Weights of a small transformer language model: 24 layers.
Each number is 128 + 32 x the weight over its row's rms, rounded and kept within 0 to 255. Layers, rows and columns count from 0. The size above them is the row's rms in percent of the matrix's.

# layer 18 MLP up, 1280x256, rms 0.22, rows 725-728, columns 0-255
size [101  97 101 105]
[[152  79 141 140 165 130  67  92  87 168 134 132 103  74 100  94 119 110 170 144 164 162 122 106 118 113  81 102 133 107 146 145 141 164  89 167  85 106 128 136 163 104  87 114 176 106 122 114 122 146 142 176 127 117  97 106  94 164  38 216 160 104 157 122 126 157  79 131 129 153 108 131 148 131 126 152  92 142 130 135 107 101 132 149 128 156 133 135 131 128 141 111  90 143 102 174 173 155 186 102  89 181  98  79 137 143 110 106 163 159 170  64 127 144 116 146 143 153  86 159 155  79 121 110 151 120 135  77 123 113 166 128 105 120  88 107 131 160 125 117 192 156 125 123 108  98  89 106 171 158 115  67 158 139 104 127 159 147 133 121 144 166 160 137 143 133 171 117 139 163 128 168 110 132 178 156 174 141  93 114 194 151 173  86 114 128 103 132 131  86 138 191  80 121 116 127 120  57  52  95 171 161 129 112  50 116 137 140 113  90 142  47 136 122 149  70 190 174 143 129 183 147  96 132 118  97 136 161  84 106  84 113 139 118  92 125  79 140  89 126 161 102  77 163  68 170 220 147 219 154 136 164 105 139 174 123]
 [146 167 166 121 172 145  97 104 142 206 113 131 106 113 115 121 118 115 124 109 148 186 104 138 144 137 123 103 136  83 160  99 124 119 151 138 132 243 144 150 174 178  94 127 115 146  89 150 147 100 168 100 105 122 115  91 104 105 115 140 102 147  87 118 129  87 157 162 174 113 101 105 176 149 105 146 164 133 124 136 109  77  37 138 112  99 171 134 178 183 109 120 114 215  96 139 159 153 124 124  90 100 133 186 127 132 178 136  48 172  85 151  86 142  73 168  86 149 187 130 115 167 120  81 170 113  82  65 171 147 112 103  63 104 141 110 157 146 128 125 115 109 158 129 137  78 143 121 113 130 122 146 137 127  99 105 106 103 145  95 110 167 125 119 120 144 189 144 133 138 166 158  77 129 225  91 164 101 170 105  99 139 144  95 162  97  89 174 105 118 109 197 137 146 126  99  70  91 106 108  90 180 119 162  98 107 173 106 125 145  99 141  94 156 105  76 157 170 128 117 112 137 151 120 175 100 190 153  51  77 151 107 138  63 139 132 116 110 168  99  86 113 126 143 116 175 115 147 145  99 147 105  90 119 106 141]
 [155  87 113  72 152  74 168 101 129 195 181 134 155 109 148 142 125 133 148  95 139  96 108 132 124 120 183 150 121 165 100 121  99 155 146  71  93 160 120  81  88 109 137 133 118 152 109 135 124 139 117 128 164 128 126  74 108 130 133 155 159 152 118  76 141 126 107 121 154 142 119 133 103  96 150 156 125 106 126 175 132 151  97 156  69 133 176 149  80 139  80 128 142 202  98 153 145 140  89 110 176  98 149 123 119 150 106  93  98  97 158 148 148 101 148 111 192 115 118 158  50 103 165  56 165 165 138 124 133 115 115 156 139 130 130 124  87  83  68 132 111 165 189 133  98 170 129 121 213 142 132 170 162 162 178 123  78 107 124  24 206  78 193 132 174  91 141 150  94 189 160 128 131 188 154 107 164 151 141 174 168 106 121 137 120 123 120 123 119 193 149 103 145 157 156 122 107  97 120  99 213 145 140 137 155  82 132 150 134 163 155 108 113 150 169 129 132 159 109 189  86 105 128 176 126 125 114 166  92 117  98 159 123  83 128  57 149 153 122  82 134 138  97 168  99 204 112 132 116 136  76 109 140 124 195 107]
 [225 103 138 163 164 124 101 134 146 163 127 110  99 114 130 169 114 123  85 122 183 154  98  94 128  72 104 112 140 137 106 175 134  99 110 177 137 144  73 121 143 171  92 181 153 128 144 142 102 125 111 121 100 137  92 152 123 179  90  76 160 135  67 163 145 155 145 129  96 190 141 126 166 134 136  78 142 109 134 197  81 155 166 136 148  87 168 109 131 144 120 111 153 115 151  53 174 102 157  84 105 141 102 144 126 160 134  64 134 141  94  95 120 134 108 107 158 169 152 144 185 161 126 168 123 117 180  96  73 113 123 145 152 158 145  82 100 153 189 166  84 138 158  84 176 129 171 100 144 117 166 111 109 102 157 145  98  85 131 126  63 144 111  83 154  89  90 116 195 157 102 154 168 112 153  96 120 140 128 111 214  89 116  68 125 147 105 104 105  80 139 129 143 175  59 154 118 114 105 156 115  92 196 118 158  69 161 156 138 144  85 113 103 177 160 157  97  88 103 114 156 162 117 107  70 160 121 115  59 139 146 138 114  75  78 133  91 190 105 152 152  70 147 120 152 146 169 110 125 113 144  88 139 145 110 172]]
# layer 18 MLP down (transposed), 1280x256, rms 0.241, rows 725-728, columns 0-255
size [101  94 101 110]
[[143 153 177  41 130 163 124 138 126 162  99 130 162 149  92 125 151 100  59 144 156 140 155 134 125 107  86  84  86 112 121 144 165 105 108 126 150 127 111 135 177 116 168 184 129 143 141  85 164 154  56 124 136 123  85  86 155  95 180 152 185 160 126 108 169 119 142 107 119 127  45 136  95 161 134 140 105  82 137  66 161 129 112 144 110 155 156 116 120  34 134 121 195 148  62 112 152  90 139 123 143 148 147 116 139 130 149 114 156 131 133 164  65 223  91 152 222  92 101 169 120 146  95  79 127 185  94 111 119 122  85 140 155 129  64 136  89  90 126 178 166 146 210 122 105 154 123 140  94  98 115  83 111 147 154 142  86 122 146 124  85 152  82  50 168 121 126 155 214  77 117 120 170 153 166 133  82 160  82 176 153 117 133 145 190 113 127 159 128 132 132  95 146 112  96 126 121  89 157 134 162 107 101 170 118 152 119 124  81 172 119 135 116  83 137 144 135  97 140 159 123 153 129  85 126  94 114 156 162 150 141 105  89  90 152  94 115 166 157 102 145 155 154 155 114 140 147 111 132 133 125  96 120 157 109  60]
 [107  71  60 153 114  78 137 117 102 128 105 105 177 160 172 149 120 155 140 151 113  92 140  80 173 131 168 121 112 145  44 126  85  92 109 151 137 115  82 131  77 118 126 187 175  84 157 119 127 103 103 166 143 167 147 138 103 150  80 129  63 176 156  95  89 153 119 129 113 113 141 106 152 116  99 108 115 143 112 152 127  86 174 122 122 141 117 201 208 146  95  93 116 126 112 147  88 107 138 185 167  89 155 135 151 177 133 161  82 158 150 113 104  84 130  92 205 103 121 143 188  84 113 153 109 213 128  83 112  92 111  97  90 149 106 131 142 141 131 157  89 163 147 159  83 146 124  92 126 180 141 142 160 143 152  69 132 153 125 129  60  59 112 145 134 114 142 113 166 112  56 130  82 111  87 185 126 126  85 107 124 137 183 211 157  84 155 128  92  97 114 147 141 151 119 117 121 135 157 144 173 157 116  98 166 119 135 111 124 166 112 131 164 126  97  92 112 137 141 132 149 173 117 140 123 145 124  53 132 172  75 126  92 224 131 137 144 120 156 158 138 117 133 172 146 169 141 141 122  99  83 111 143 141 192  68]
 [ 90 154 139 140 114 125 160 147 126  88 134  97 151 116 172 144 205 105 165 131 127 146 155 161 161 119  77 150  86 102 186 138 130 126 164 148 157 159 150 184 150 123 151 187 192 176  83 103 127 115 179 142 160 215 136 164 164  86 106  94 144 104 131 126  89 112 166 138  95 126 181 161 112 121  88 120 105 115 118 193 164  78 174 133 106  37  88 105  99 141 126 127  82 116 164 135 136 107  85 175 123 111 130 123 135  75 104 151 132 176  90  88 130 177 128 101 106 130  54 132 162  87  89 164 153 162 174 107 167 101 102 167 106 113 127 145 156 112 127 200 161 114 135 158 151 120 140 136 150 122  71  95 137 112  75 142 201 185 132 111  91 112  99 114 115 129 147 163 120 110 138 144  91 130 161 135 124 138 123 164 119 132 132 151 118  73 126 106  86  93 122 159 106 145 136 141 154 181 128  59  47 135 150 147  44 161 113 108 113  86 113 147 108  85 109 122 181  96  93 162 140 110 115  97 112 110 119  47 174 146 158  95 157 123 154 171 152 133 168 114  94 138 101 132 131 115 121 204 123 180 108 125  71  71 133 125]
 [146 143 160 114  94 117 139 158 128  49 147 114 147 160 147 161  97 157 117 130 149 103 121 109  72 125  66 171 175 137 148  86 196 120 155 134 103 120 127 118  94 245 177 164  52 101 158  99  83 130 132  62  85 105 108 102 117 159 131 155  95 123 147 114 163 135  72 159 164 158 129 138 140 176 121 115 177  66 125 105 155  85  76  66  87 160 137 119 105  87 119 125 109 177 120 164 183 137  65 147 118 102 141 150 152 187  60 137 135  61 128 175 110 155 157 135 125 200 149  79 130  81 152 114 185 153 129 105 109 110 144 101 146 148  96 119  84 197 132  98 104 109 125 117 130 143 135  68 153 105 111 133 127 155 145 141 135 117 127 149 145 151 181 104 140 195 131 164 122 184 123 122 158 145 129  83 129 135 146 151  90 134 107 151  83 157 144 138  99 135 195  96 155 135  86 135 145 120  33 155  98 150 178 102 134  35 137 187 131 149 175 158 104 141 130 143 133 126 144 147 121 170 144 123 120 107 124 127 100 173 157 139 182 131 154 157 111 155 121 116 161  61 145 129 113 163 128 135 155 100 155 141  85 118 135 159]]